Each number is 128 + 24 x the weight over the matrix's rms, rounded and kept within 0 to 255. Layers, rows and columns count from 0.

# layer 8 MLP down (transposed), 1216x448, rms 0.0995, rows 729-763, columns 192-255
[[127 180 108 161 149 113 141  59  87 174 119 132 131 138  99 108 113 122 145 136 114  59 143 129 154  93 162 170 168  96 152  77 104 116 139 128 124  77 105 106 117 126 142 187 145 138 127 135 163 159  91 133 140 140 135 120 118 101 123 171 115 130 113 109]
 [115 144 161 105  98  80  85 136  75 136 115 148  81 121 158  92 129 131 115 152 144 163 161 111 105 126 134 117  83 156 106 185 147 132 133 114 126 129 172 124  99  88 149 163 120 123 207 133 123 127 112 161 110 120 130 124  70 144 125 111 114 140 153 132]
 [ 98 110 145 126 114 131 167 128 141 135 124 109 109 118 141 127 107 101 117 151 140 193 108 151 120 130 151  94  94 119 119 140 148  87 146 103 118  92  96 125 119 197 125  82 129 104 108 152  97 138 161 119 158 126 110 136 127  94 147 117 104 116 122 119]
 [138 117 130 131 140 121 105 136 132  98 108 138 113 127 117 176 131 150 129 119 130 121  83 122 129  67 131 119 120 126 161 136 145 153 107  84 114 125 133 132 137 115 101 112 151  97 118  89 124 160 142 120 129 130 125  96 143 129 135 136 134 104 151 112]
 [121 146 123 124 126 114 141 131 114 112 124 139 119 153 113 117 113 154 119 112  89  90 139 144 145 142 139 129 152 106 123 101 108 141 115 137 140 127 135 115 116 102 118 124 120 142 117 168 111 120 135 137 150 142  92 120 155 149 139 124 133 170 154 132]
 [103 120 123 121 157 149 164 117 120 142 136  78 154  94 144 101 127 106 108 118 109 151 132 121 162 121  97 157 129 177 111 111 171 116 123 129 116 154 137  90 157 139 146 120 107 113 118 140 130  77 131 173  95 104 182  83 139 131 116 101 179 139 129 151]
 [148 128 125 148 106 142 121 111  81 169 114 144 119 115 181 136 141  91 101 108 116 109 142 116 143 126 141 138 146 191 133 149 131 150 152  79 157 110 124  88 131  90 113 116 143  80  90 131 150 150 148 144 133 146 108 137 110 111 129  99 105 131 131 153]
 [ 86 147 114 154 159 108 143 131 108 145 103 137 117  56 113  88 107 127 156 130  94 101 131 143 143 159  98 156 114 106 180 146 105  78 141 101 127 210 125 101 127  68 133  99 158 148 137 156  95 112 139  99 105 102 154 134  92 140 153 137 157 113 105  93]
 [159  80 171 122  88 128 150 126 106 170 111 124 110 154 143 137 113 140 114 153 106 111 149 122  90 137 134 137 128 135 130 140 127 116 114 137 152 103 105 113 139 148 129 114 102 129 118 130 129 156 123 132 131 106  66 113 141 129 135 167 136 153 123 128]
 [140 175 195  76 111 152 155 150 153 134 102  98 121 150  95 112 150 113 160 125 143 114  93 154 122 123 130 157 132 172 144 109 129 142 160 128 186 147 186 123 106 129 122  97 108 152 145 145 106 142  91 102  93 144 121 101  98 151 101 104 159 123 126 131]
 [113 143 101 136 129 138 137 110 183 153 105 100 116 163 131 146 153  97 110 146 120 189  80 139 132 104 117 110 107 132 124 139 174 123 135  89 101 148 141 112 106 173 145 160 136  74 140 170 123 127 125 107 139 106 160 195  92 170 119 151 163 137 108 116]
 [ 88 100 146 105 198  93  83 136 125 150 151 124 126 104 121 156 137 119 151 125 114 138 125 138 116 124 180 149 135  77 138 137 127 154 135 142 177 125 139 100 134 101 134  80 155 137 185 116 154 106 123 103 151 100 140 133 114 140 102  80 100 155 159 109]
 [101 189 145 126 126  92 119 129 115 141  98 149 135 160 110 125 126 133 160 149 118 142 126  84  96 152 134  82 119 149  98 130 132 108 100 133  85 164 137 122 114 113 122 121 126 154 128 118  81 144  58 176 149 119 141 112 152 164 123  97 138 107 107 149]
 [128 144 131 135 123 117 137 139 131 125 133  91 155 160 107 139 147 118  89 143 116 136 150 166 127 117 164  86 139 120 120  96 101 179 131 128 104 175  86  97  90 143 158 149 144 162  94 131 125 112 166 109 124 159 138 125 107 149 140 151 135 156 169  92]
 [139 106 106 102 140  99  94 147  76 138 123 135 156 127  93 131 130 101 131 171  43 160 114 104  98 145 114 149  91 120 137 114 132 120 143  93 190  89 106 127 167 112  72 107 137 115 105 122  91 145  86 158 161 124 132 142  85 149 169 109 184 116 139 176]
 [ 87 134 109 142 206 115 168 113 118  98 175 162 132  97  87 150 157 104 120  69 115  95 133 135 108 125 129 133 106 108 123 149 134 103 134 131 106 188 105 142  96 119 130 127 160 143 114 115  73 139 114 136 172 131 121 115 124 106 109 127 123 107 114 120]
 [143 100 142 102 123 165 144 129 142 115 126 130 143 126 117  74  97 121 133 133 168 132 130  85 118 141 149 135 111 140 129 146 122 148 153 121 150 123 133 116 129  80 132 140 115 170 120 104 136 104 116 102 130 130 144 100 148  90 128 136  97 106 113 122]
 [128 162  97 155 137 156 124 104 154 164 152 127  89 143 111 129 111 119 150 102 114 138 131 129 142 138 119 143 113 169 126 132  84 119 162 130 121 129 127 161 140 122 146 119 103 169 109 147 132 100 160 141 106 134 118 117 166 142 125  82 107  83 137 152]
 [122 114 130 130 121 112 123 147 108 147 118 140 143 110 126 119 118 138 129  88 138 153 118 160 145 115 130 116 138 117 182  98 166 128 137 141 139 129 154 110 138  98 121  92 124 134 134 104 118 132 148 137 119 148 139 111 131 128 140 112 142 123 110 128]
 [121 130 129 152 161 123 153  77 150 157 124 143 121  79 120 111 138 129  78 120 140 148 165 132 164 132 117  99 136 100 113  87 130 146 149 136 129 118 134 113  42 118 144 104 149 167 155 119 145 162 150 176 138 137 100 172 124 107 179 123 176 193 112 112]
 [138 135 121 125  87 121 180 125  86 157  96 113 114 134 153 161 107 142 172 147 130 129 131 110  64  94  82 106  91 127 116 101 154 131 147  85 115  70 136  90 151 118 118 171  92 135 156  85 132 112 148 136  96 121  80 150 134 204 144  89 123 131 157 101]
 [142 113 107 132 139 111 168 142 115  99 105 140 129 141 115 133 107  85 134 153 115 127 111 129 118 110  95 111 141 142 106 123  98  99 127 106 128 110 147 132 111 100 110 120 133 152 118 151  99 132 133 146 150 166 144 113 154 134 108 150 123 117 134 133]
 [128 147 149  93 157 104 116 119 130  94 118 112 131  75 124 142  98 115 137 128 147 159 135 141  98 123 131 129 102 154 157 119 114 145 156 123 109 165 116 121 148 111  79 112 130 115 119 153 119 132 116 139  86  73 130 138 153 172 133 138 144 145 118 105]
 [ 87 128 134  96 168 131  85 152 102 128 108 108 166  88 123 110 120 148 123 140 127 139  80 132 122 119 130 118 120 113 130 113 105 108 109 109 143 144 137 179 117 127 113  89 148 112  98 133 171 117 142  99 125 131 117 125 161 103 130 142 108 101 132 132]
 [143 177 126 103 114 100 156  85 150 155 156 134 181 164 160 153 136 118 148  75 100 117 115 136 126 152 101 191 138 115 135 142 104 189 180 167 186 141 112 115 167 159 101  93 122 149 147 138 172 186 105 126 147 127 137 144 124 107 113 137 163 188  76 166]
 [127 117 147 133 143 103 156  80 139  96 143 119 133 127 126  96 155 102 120 146 142 131 139 149 112 171 115  77 102 143 161  99 107 111 106 113 129  90 142 139 138 115  96 144 150 129  74 145 147 108 105 108 164 129 111 131 156 121 132 113 108 126 120  99]
 [122 149 142 128 168 132 116  93 104 101 158 126 117 103 112 181 194 120 125 170 144 125 154 115 138 157 182 151 133 140 143 125 145 113 128 145 158 109 138 104 114 103 114 122 117 166 142 125 158 126 124  85 147 133 116 161 120 139 102 112  86 182 128 110]
 [128  89 149 162  97 146 126  91 121 137 105 113 146 152 129 145 104 124 132 111 123 166 191 104 158 122 143 145 160 146 125 129 157 126 203 152 126  79 170 135 111 141 114  99 128 104  74 104 129 173 102 140 140 170 127 104 121 147 126 140 107 177 151 142]
 [108 123 169 147 131 106 142 124 138 123 143  67 129  87 103 115  97 119 144 170 141 153 176 123 123 160 107 143 145 143 118 138  93  97 105  82 122 127 157  83 131 133 144 134 121 126 147 140 148 142  98 147 142  76 112 164  93 126 136 119 120 100 131 134]
 [149 125 118 112 146  85 140 146 147 120 121 180  76 135 194  90 108 113 144 142  82 130 161 125  96 111 123 109 134 122 116 142 149 102 101 116 152  85 136 137 168 167 138 122 114 109 126 110 170 101  84 138 101 147 144 148 130  63 132 130 154 163  83 156]
 [127 117 114 138  94 136 145 105  80 102  95 138 119 147 135 140 126 128 118 149 116 110 147 162 121 105  82 125 122 128 163 136  94 126  86 151  87 140 114 157 100 159  51 169 144 184 110 153 122  72 157 101 141 111 110 156 129 127 121 116 120 120 141 114]
 [143  80 155 145 117  90 158  85 110 153 152 110 130 159 128 172 100 137 120 159 131 133  99 102 119 138  85 126 100 111 124  96  98 116 149  82 113 183 130 172 144 123 147 103 169 184 134 196  94 138  82 109 138  97 114 125 107 118 210 101 126  83  81 138]
 [136 133 158 136 117 136 154 156 117 125 125 114 140 111 140 138 147 135 163 127 151 137 107 116 139 145 122 132 141 131 139 123 134 166 130 138 130 134 154 114 119  97 124 134 138 118 133 100 137 127 114 125 130 126 122 149 120 107 151 105 123 143 133 140]
 [119 152 137 114  93 129 159 119  98 100 129 139 117 148  90  91 123 119 131 141 123 179 121  75 103 132  91 146 107 122 115 123  95 115 106 132 135 123 133  96  73 135 156 109 156 139 132 149 122 125 124 123 117  76 126 131  91 128 135 116 121 139 124 110]
 [ 90 161 115 115 174 118 117 172 118 131 114 167 160 125 132 165 156 113 136 102  99 129 112 157 116 113 102 121 101 103 157 156  90 116 144 137 120 117 127 101 144 123 119 150  75 109 132  85 105 125 158 117 124 150 142 121 143  95 111 193 117 119 125  75]]
# layer 8 MLP gate, 1216x448, rms 0.105, rows 730-764, columns 192-255
[[144 103  76 150 147 128 168 125 137 143 126 124 145 113  97 124 150 140 181 109 113  98 119 121 132 121 155 127 152 119 106 120  96 139 144 136 147 147 170 100  99 130 160 105 162 120 140 123  56  85 120 193 169 121 153 107  77  98 155 136 160 134 121 138]
 [143 127 129 125  88 119 153  93  97 112 127 136  91 111 137 131 150 109 150 176 148 159 159 139 150 103 143 157  92 130 125  69 170 121 109 165 137 133 147  92 130 101 117  90 142 115 149 135 134 160 122 113 160 158 129 113 109 109  87 105 158 106 117 134]
 [132 114 114 125 117 114 138 144 134 106 136 134 142 102 132 175 106 141 114 147 140 112 104 114 123  87 102 129 114 143 111 123 137 107 121 134 110 136 119 114 115  95 124 116 139 110 143 138 148 109 112 131 119 166  96 121 139 131 139 148 110 170 142  77]
 [148 150 134 113 108 143 174 119 122 122 136 155 136 143 131 121 155 111 117 133 124 120 122 109 136 120 100 131 111 107 116  99 148 146 147 129 119 137 148 139 116 115 170 111 124 159 137 121 159 124 130 143 140 127 115 146 121 120 108 113 136 122 112 144]
 [144 145 138 167 133 118 118 141 119 182  95 166 139 142 129 146 114 145 144 104 153 145 133 153 155 130 174  99 134 122 128 157 122  83 181  96 171 186 102 113  54 114 112 142 116 120 136 121 154 148 134 113 118 142 117 159 117  89 117 172 110 150 101 109]
 [112 134 144 131 133 103  96 151 122 134 124 143 150 132 130 108 155 116 131 128 116 144 136 108 104 108 156 110 112 108 119 121 129 148 134 161 127 141 161 104 114  94 109 114 128 117 116 105 131 133 129 122 154 147 156  94 142 127 133 142 110 104 128 152]
 [129 141 151 180 115 143 114 116 137 112  76 137 155 101  52  85 144 134 135 136 146 123 112 133  97 129  82 124 153 156 169 187 139 127 116  81  81 114 150 163 131  76 180 143 106 142 142 124  96 125  93  75 125 126 137 162 144 106  98  68  99 174  95 132]
 [172 126  85 134 133 104 138 141  91 120  97  94 102 123 134 139 103 142 136  94 163 134  86 129 102 125 115 126 168 132  94 160 150 107 131 139 153 174 178 106 139 116 155  89 127 109 149  83 147 120  98 119 177 142  92 128 102 123 117 122  98 124 159  86]
 [107 147  83 132 114 111 105 155 115 141 141 115 173 131  95  99 137 116 108  74 117  97 118 119 105  91 155 159  88 148 124 109 133 141 109 137 153 148 137 103  58  83 124 130 141 100 159 133 166 109  80 141 112 150 127 108 142 107 108  78 139 153 146 145]
 [119 136 139 136 147  84 114 133 140  85 144 140 133 117 146 133 116 109 166 126 151 128 142 167 141 185 115 156 152 112  90 125 126 131 135 118 121 115 153 122  73 110 154  98 124 121 125  95 124 125 136 177 107 109 179 159 161 128 126 116 130 164 139 138]
 [106 111 105 151 128 111  89 103 162  70 154 137 154 164 126 126 148 152 117 152 133 150 124 161 108 101 168 106 168  98 150 156 132 138 120 121 168 144 122  76  89 110 157 120 121 106 106 139 160 158 105 158 146 119 146 136 101 146  90 112 140 116 122 114]
 [134 135 161 150 173 152 114 131 127 121 123 149 127 130 143 160 130 145 115 129 159  95 112 144 165 147 115 133  72 161 103 146 115 126 137 147 145 127 101 116 125 172 111 138 106 107  97 136 146 134  82 142 136 146 113 146 136 125 118 126 125 125 124 102]
 [159 162 161 131 110 133  96 132 157 127 119 103 179 128 193 111 162 126 112 105 160 151 153 129 206 124 133 118 120 143 117 137  63 137 152 172 123 120 142 193 132 111 118 150 125 132 136 129 138 134 177 140 143 135 130 199 141 120 127 160 112 126 151 103]
 [149 125 112 105  99 109 114  88 132 102 120 117 137  88 146  94 129 116 180 144 145  82 141  90 108 133 113 106 117 162 142 114 167  90 183 162 114 124 172 104 148 173  98 121 139 139 159  91  73 127 137 133 154 139  96  94 147 135 133 108 132 144 112 163]
 [149 127  99 115 141 115 155 155  94 103 136 119 176  70 142  83 141 118 133 106 129 122 125  86 160 159 122 109 140 135 143 106 131 144 112 137 137 154 128 171 122 123 121 118 163 138 127  98  98 118 123 113 120 133 139 161 139 110 168 147 132 118 112 114]
 [152 141 120 126 145 139 134 120 147 126 102 122 126 125 151 161 106 156 154 134 122 103 118 180 119 140 141 127 150 128 119 166 170 121 159 113 128 120 121 137 129 102  92 142 140 123 131 111 120 112 130 116 140  98 146 106 142 141 156 133 121 101 155 139]
 [123  96 162 110  97 110 136 129 100  92 151 149 128  97  87 168  84 102 134 119 132 154 129 147 138 130  75 145  86 140 146  92  92 132 101  97 121 154 120 118 121 115 109 132 120 121 155 131 110 172 109  68  96 155 115 121 162  94 112 137 126 134 110 115]
 [128  99 119 132 109 121 128 129 116 106 165 139 117 119 139 160 118 132 143 138 103 100 142 120 114 162 133 127 103 161 134 139 139 119 151 152 147 129 140 148  94 120 111 118 102 142 143 105 123 126 141 125 146 129  96 144 135 101 114 140 141 132 133 110]
 [148 143 160 184 153 183 141 122 121 140 102 139 142 113  93 104 113 158 123 113 131 105  83 160  97 124 158  89 172 138 131 133 144  74 171 113 132 160 138 110 193 145 156 128 147 122 144 140 147 154 135  94 119 178  92 112 144  98 155 113 145 193 102 145]
 [132 114 141 169 123 111 108  96 153 137 152 115 113 132 118 165 142 171 134 105 141  74 186 156 158 144 168  56 134 120 127 152 110  97 144  79 120 143  97 121 149 120 147  99 116 133 163 102 124  77 102 101 127 139 127 107 133 136 143  60 142 156 116 118]
 [143 138 119 134 161 160 123 124 118 149 101 120 115 143 117 107  90 129 146 117 139 156 124 125 117 119 112  98  80 104 127 134 102 121 142 125 137 138 108 142 105 121 111 127 128 132 124  94 134 136  99 152 142 144 132 114 103 131 119 130 105 117 144 100]
 [143 140 132 152 111 106 123  91 144 157 125 153  61 190 176 129 117 138 141 140  93 117 118 156  81 114 109 134 131 107 147 141 104 101 144 124 144 131 184 176 119 130 139 142  67  92 155 169 115 163 170 106 131 152  87 134 133  88 129 125 128 137 126  97]
 [126 123 133 150 112 125 113 129 124 126 135 140 130 107 121  86 132 122 125 124 146 112  97 125 120 134 118 148 124 139 111  95 118 114 113 113 120 144 106 124 145 103 142 128 167 122 125 114 107 140 154 130 131 148 110 110 126 113 136 132 136 140 120 101]
 [203 192 182 102 166 100 190 174 125 134 171 111 130 148  94 115 131 112  42 161 151 181 142 108  60 115 131 127  58  75  95 169 157 131 154 112  96 207 153  73 151  68 128 201 106 174 123  92 221 149 106  85 120 136 157 171  60  83 143 190 120  94 154 158]
 [114 122 147 119 135 109 115 123 144 143 149 134 106 106  95 100 167 126 113  98 147 108 131 157 118 136 159 122 141 139 115 134 128 140 135 189 117 161 130 109 138 168 134 132 116 120 171 111 145 116 142 127 114 109 113 131 120 108 117 115 105 147 116 161]
 [158 144 100 113 134 124  92  98 132 108  84 145 117 148 107 114 108  85 108 127 111 103 126 114 101 100 105 193 154 154 117 136 129 174  88 109 113 137 164 190  82 120 111 183  82 123 116 192  84 173  85  89 130 178  90 163 128  96 119 135  99 114 125 148]
 [159 161  84 136  78 132 134 105 140 104 151 143 104  99 138 140 124 151 104 129  87 106 130 127 103 122 138 175 137  76 100  98  75 124 161 144 141 125 136 126 148 159 150 154 157 106 103  91 129 138 147 152 151 143  69 109 183 137 103 118 105 129 118 158]
 [154 102 148 129 135 126 128 108 129 153 161 134 140  83 116 160 123  76 133 108 131 143 133 132 141 126 142 145 130 152 133 119  96 119 144  91 146 146  96 147 150 109 126 151 139 129 134 134 129 113 130 120 113 117 122 150 127 107 130 175 100 104 155 130]
 [174 162 170 167 172 111 131 102 116 134 134 126 140 145 109 147 120 122 137 145 116 102 147 127 161 106 120 151 144 121 136  85 133 116 133 126  93 152 152 116 133 136 143 185  65  89 135 124 108 130 174 125 154 102 118 143 116  79 167 130  96 133 139 130]
 [ 90 131 125  97 149  92 123  93 150 128 148 143 117 125 110 128  96 104 111 113 157 146 155 111 140 118 100 118 137 141 124  95 120 171 145 134 124 137 105 119  95 106 135 129 137  91 113 149 128 140 139 122 145 210 118 112 169 120 125 143 123  96 155 142]
 [119 111 107 169 143 132  97 131 173 137 158  76 186 115 108 143 150 114  77 145 160  90 181 162  89 154 144 144 117 117 143 151  74  87 146 117 142 128 141 120  81  70 141 102 142  92 123 155  71 136  95 116 133 127 134 117 128 121  82 119 135 134 128  80]
 [111 146 104 113 133 115 122 123 131 116 125 118 152 126 132 149 124 135 153 115 136 131 126 142 142 145 137 115 134 136 126 115 119 124 129 126 137 127 133  95 138 122 129 130 139 115 119 108 119 120 125 136 136 126 132 109 121 124 107 147 123 147 120 134]
 [156 100 151 125 132  65 167 118 141 112 144 167 144 129 142 180 142 131 155 113 100 139 137 159 119  89 119 124  78 115 111 122 142 116 106 125 161 131 129 172 106 162 145 114 147 116 133 155 127 197 135 158 168  94 122 151 148 139  97 116 167  91  99  75]
 [133 147 123 121 123 165 110 131 100 149  96 164 133 166 145 112 141 122 136 159 113  93 132 174 169 160 165 122 110 153 139 157 130 160 140 175 118 104 145  67  97  97 124 132 100  88  68 134 127 165 150  90 128 127 108 118 125  94 138 183 154 171 174 157]
 [145 150 149 100 118 156 146  99 150 130 108 179 128 117 116 167 160 116 133  93 147 111 130 135 112  97 162 131 158 129 120 146 125 131 135 118 127 131  60 102 130 143 120 137 157 113 170 134 131 128 118 121 111  84  95 109 122 135  91 139 102 150 127 126]]
# layer 8 MLP up, 1216x448, rms 0.0987, rows 730-764, columns 192-255
[[137 138 129 125 148 133 146 115 122  88 110 125 170 130 134 137 122 144 139  97 109 110 187 155  79 126 138 134 112 132 139 117 141 111 126 125 105 156 119 107 156 117 121 151 113 136  87 137 193 135 130 100 114 151 113 115 130 121 127 104 157 116 110 163]
 [ 99 126 132 123 154 112  95  99 165 135 159 137 136 118 138 109 146 105 136 118 168 122 154 114 121 143 177 143 151 136  97 164  82  98 136  45 146 144  80 132 139 130 133 160 112 141 100 117 183 102 188 143 156  81 107 130 106 120 143 108 108 149 142 129]
 [118 119 108 136  99 132 188 157 100 144 143 141 101 161 135 130 119 124 130 147 122 129 159 132 138 159 149 153 136 107 115 108 141 132 137 139 113  67 150 116 158 133 154 133 158 129 133 168 148 152 114 113 144 146 143 166 121 116 103 112 113 112 176  87]
 [157 126 141 159 115 137 138  91 128 131 173 107 126 140 127 113 115 109 148  98 138 138 143  73 116 147 136 132  93 161 109 121 112 118 132 146 120 101 112 110 143  98 137 132 114 142 144  94 122 148 118 174 127 119 117  90 149 130 167 145 151 118 112 170]
 [124 151 160  89  77 128 101  86 146  97 129 105 151 134 114 101 114 127 122  76 114 144 107 158 127 127 113 151 126  91 164 105 106 171 122  94 119 152 129 142 170 139 151 110 182 110 139 114 146 145 145 136 159 156 105 101 162 135  58 109  90  90 108  98]
 [114 120 139 131 132 141 106 125 124 128 117 130 124 129 128 135 131 104 129 136 104 132 134 134 124 110 100 123 116 103  85 147 108 129 100 104 127 129 138 126 125 132 124 107 144 131 147 145  99 134 106 102 134 143 110 187 111 142 140 111  95 147 155 115]
 [136 206 115  83 131  81 118 110 133 141 144 102 125 196 148 137 127 166 116 152 123 116 156 123 119 103 140 122 127 103 151 155 125 118 107 124 135 148 106 120 151  97 150 136 188 149  73 103 155 121 147 144 100 119 170 138  92 126 154 142 173 122 117 119]
 [ 98 118 148 113 134 112 135 111 127 115 142 179 148 120 133 120 120 132 126 185 100 127 139  99 123  92 123  97 121 112 141 112  88 135 103 119 149 112 117 140 105  90  57 144 128 131 103 121 130  99 154 146 131 150 111 104 136 103 137 129 119 141 124 156]
 [ 86 132 118 132 138 109 112 129 142 148 101 111 136 122 142 149 119 140 157 153 122 137 126 155 157 124 112 122  78 115 139 107 136 115  82 137  94 152 139 109  86 123  97 112 136  77 104 105 179 126 111 181 104  92 131 151  84 173 129 149 143 103 175  88]
 [125 142 127 113 151 134 116  97 186  98 125 143 107 123 122 111 110 134 163 173 119 150  72  98 119 163 124 132 159 129  92 172 171 111 123  94 136 124 171 127 122  82 136 134  82 124 130 138 124 125 136 177 153 131 162 114 172 161 105 161 110 110 113 134]
 [119 117 115 115 128  86  94 163 149 136 114  92 119 126 155 139 104 129 132  70 122  95 138 176 155 147 191 131 118 112 139 137 105 151 142  69 157 125 163  88  72 129 186 164  84 122 142 127 149 167  82 112 128 116 128 123  96  97 159 118 104 145 134 139]
 [146 134 145 118 162 105 142 162  90 133 102 129 124 109 130 101 150 156 110 145 155 126 143 119 173 137 130 144 113 109  73 108 140 117 165 117 174  83 119 157 155 154 101  83  95  99 101 134 139 156 178 139  92 123 138 129 165 148 132  86 156  94 108 145]
 [131 134 107  93 144 129 129 135 130  86 113 130 123 180 160 181  68 113 106 126  77 129 136 147 129 142 151 110 125  91 125 121  77 160 122 107 167 130 142 150 140 163  96 152 143 112 158 185  77 104  68 137  95  87 105 148 135 157 125 133 108  98 117 172]
 [112 146 118 116  84 134 106 138 163  60 118 124 100 121 162 131  83 152 181 118 100 139 116 178  97 140 151 144  80 112 156 146 107 133 170 179 127 196 164 122  99 128 145 143 151 175 128 110 107 114 156 161  80 118  58 108  94 144  86 127 159 158 142 130]
 [120 136 134  94 105 156 128 102 107 124 157 176 140 104 141 114 136 130 127  99 100 124 123 103 144 145 111 138 117 141 130  85 151 126 101 141 114 163 130 192  93 128 114 139 120 160 133 144 163 152 118 100 176 140 147 107 138 130 105 132 119 142 149 114]
 [111 139 146 174 121 112 118 135  90 163  97 151 120 129 150 147 120 140 160 163 110  84 123 111 129 111 141 128 168  99 156 101 161 141 117 147 104 109 118 115 127 134 144 105 106 134 149 112 108 156 123 147 158 109 112 123 115 122 125 118 146 129 118 136]
 [129  83  83 107 100 141 113 127 131 139  77  69 180 126 121 147 147 135 118 115 121 115 136 123 156 151 110 125 146 126  98  96  97 105 145  97 145  94 102 117 158 170 105 141 146 148 160 164 105 117 106 124 143 173 143 145 115 111 127 168 134 102 154 110]
 [152 103  84 109 137 119 143  99 123 143 125 158 132 115 151 131 146 108 132 134 140 163 145 134 124 106 128 134 139 117 126  94 153 156 134 153 142 115 116 144 132 149 123 155 155 131 125 135 140 119 138  91 130 109 149 114 165 131 164 107 107 129 109 126]
 [146 129 131 101 165  97 110  61 121 141 128 159 141 109 130 156 131 150 111 126 128 114 162 126 139 146 122 147 144 104  90 180 118 113 131 146 134 138 154 136 111 117 146 142 151 117  81 123 171 144 102 125 116 150 148 101 111 164 123 117 168 139 116  82]
 [122 115 160 117  97 120  84  51 103  98 162  77 106 127  84 145 142 117 151 138 140 138 146 145  86 160 164 147 142 173 140  90 129 102 166 135 110 120 174 137 115  80 104 159  98 131 168 117 122  96 123 124 127 100 165 145 135 123  48 171  89 107 126 125]
 [133 134 133 130 129 112  80 131 111 110 128 154 136 106 121 153 104  98 105 109 131  79 134 131 118 133 125 123 131 164 139 100 147 145 142 152 107 173 101 125 121 159 119 130 128 107 129 147 135 138 137 142 128 140 155 110 104 120 154 126 109 132 139 125]
 [154 160 132 156 130 146 113 182 148 107 155 128 163 112 119 122 114 115 104 167 120 144 144 111 109 165 117 107 143 119 122 157 115 147 161 140 126 125 147  93 109 104  91 127 178 156 115 118 163 129 169 113 120  93 125 116 142 150 146 141 122 162 130 107]
 [163 146 155 129 120 146 120 143 153 127 162 140  97 107 132 124 145 149 107 130 116 128 123 114 117 150 122 164 139 132  95 142 151 134 116 149 150 148 125  99 125 132 150 124 140 130 173 138  98 134  91 118 135  94 166 125 149 127 156 113 112 151 126 121]
 [185 125 167  84 126 159 127 192 125 135 160 194  64 147  74 105 116 175 158 129 153 155 114  99 115 126 111 140 113 121 122 103 151 139 144 106 111  92 164  78 120 110 130 117 129 145 178 144 141 122  92 119 124 115 151 130  84 102 144  55 116 140 103  76]
 [147 143 123 173 101 128  77 114  94 136 155 112  88 143 128 116 133  94 100 141 108 117 128 116 147 136 115 110 158 142 145 173 132 131 104 150 164 114 132 137 172 115 150 140 166 143 156 116 137 130 158 153 133 103 153 166 131 110 172  76 118  95 149 164]
 [144 103 135  98 124 111 113 115 158 164 112 100 118 162 131 138  98 141 122 143 172 127 129 143 100 137  84  97 134 118 128 112 147  85  68 173 140 146  88  87 125 119  65 152 132 132 104 101 112  99 171  97 148 161  84 136 152 133 129 130 100 125  91 111]
 [136 141 175 148 130 179 134 145 100 183 122 130  63 108 152 151 128  91 115  94 118 116 173 144 128  97 130 179 167  85 121  97 176 131 101 124  88  61 131 130 112 126 119 148 132 155 117 134 182 108 100 150 130 144 127 110 133  85 154 102  79 120 123 143]
 [166 112  67 125 125 188 126 107 140 135 116 137 144 122 165 111  83 144 110  87 161 152 134 124 142 126 124 121 116 136 136 140 145  88 140 134 140 123  95 139 141 151 127 174  96 121 120 122 120 106 142 158 151 129 131 153 152 139  78 138  95 175  99 102]
 [100 103  73 138 151 126 120 127 122 142 116 105 123 151 198 134 149 141 128 168 147 100  89  79 127 142 175 146 141 156 118 145 151 106 157 125 155 136 160 147 100 144 133 150 160 127 169 122 107 127 118 108 163 135 103 110  96 140  96  95  99 105 130  78]
 [ 86 171  96 132  94 170  79 108 155 142  95 114 116 108 131 127 136 115 129 112 132 125 120 139  72 172 186 171 127 141 124 141 149 130 128  96 131 101 153  91 138  98 120 132 160 145 174 127 187 110 112 117 128 119 131 115  85 156  98 104 105 105 132 113]
 [ 95 146 112 212 152 142 148 164 149 128 146  87 170 113 139 125 116 118 124 104 112 134  84  99 137 120 145 129 156 116 154 114 128  87 132 127 195  76 114 163 129 155 130 103 130  78 109 119 117 131 137 119  86 131 149 173 100 150 101 134 104 144  90 123]
 [126 132 126 158  95 133 115 105 128 133 138 125 124 115 131 141 152 134 104 128 111 142 127 112 136 145 103 125 136 132 128 127 144 146 116 129 133 120 122 108 140 129 136 147 122 133 121 143 109 151 112 120 131 127 154 146 159 153 125 133 141 141 116 153]
 [174  84 132 139 127 134 122 109 160 133 165 142 112 133 128 131 134 143 145 144  78 171 105 146 128 102 150 117 169 118  80 157 185 124 131  41 130 100 138 110 123 135 120 152 112 132 122 132 116 136 131 145 133 137 163 151 123 134  97 109  87  73 140 140]
 [132 136 130 102 144 127 126 107 159 167 103  74 113 143 143 108 126 123  97  87 134 106 113 149 128  90 123  83 115 135  81 120 151 119 134 129 148  78 104 100 120 141 134 132 129 102 159 123 164 122 141 134 134 149 126  90  99 150 143 106 145 133 165 189]
 [143 158 132 167 104  88 134 158 102  98 119  93 148 109 158 124 128 144 145 111 173 163 135 144 127 131 162  80 151 126 122 129 133 116 179 123 123 146 173 149 154 150 176 128  93 102 144 153 113 147 142 162  98  77 151  98 124 126 136 128 149 136 182 116]]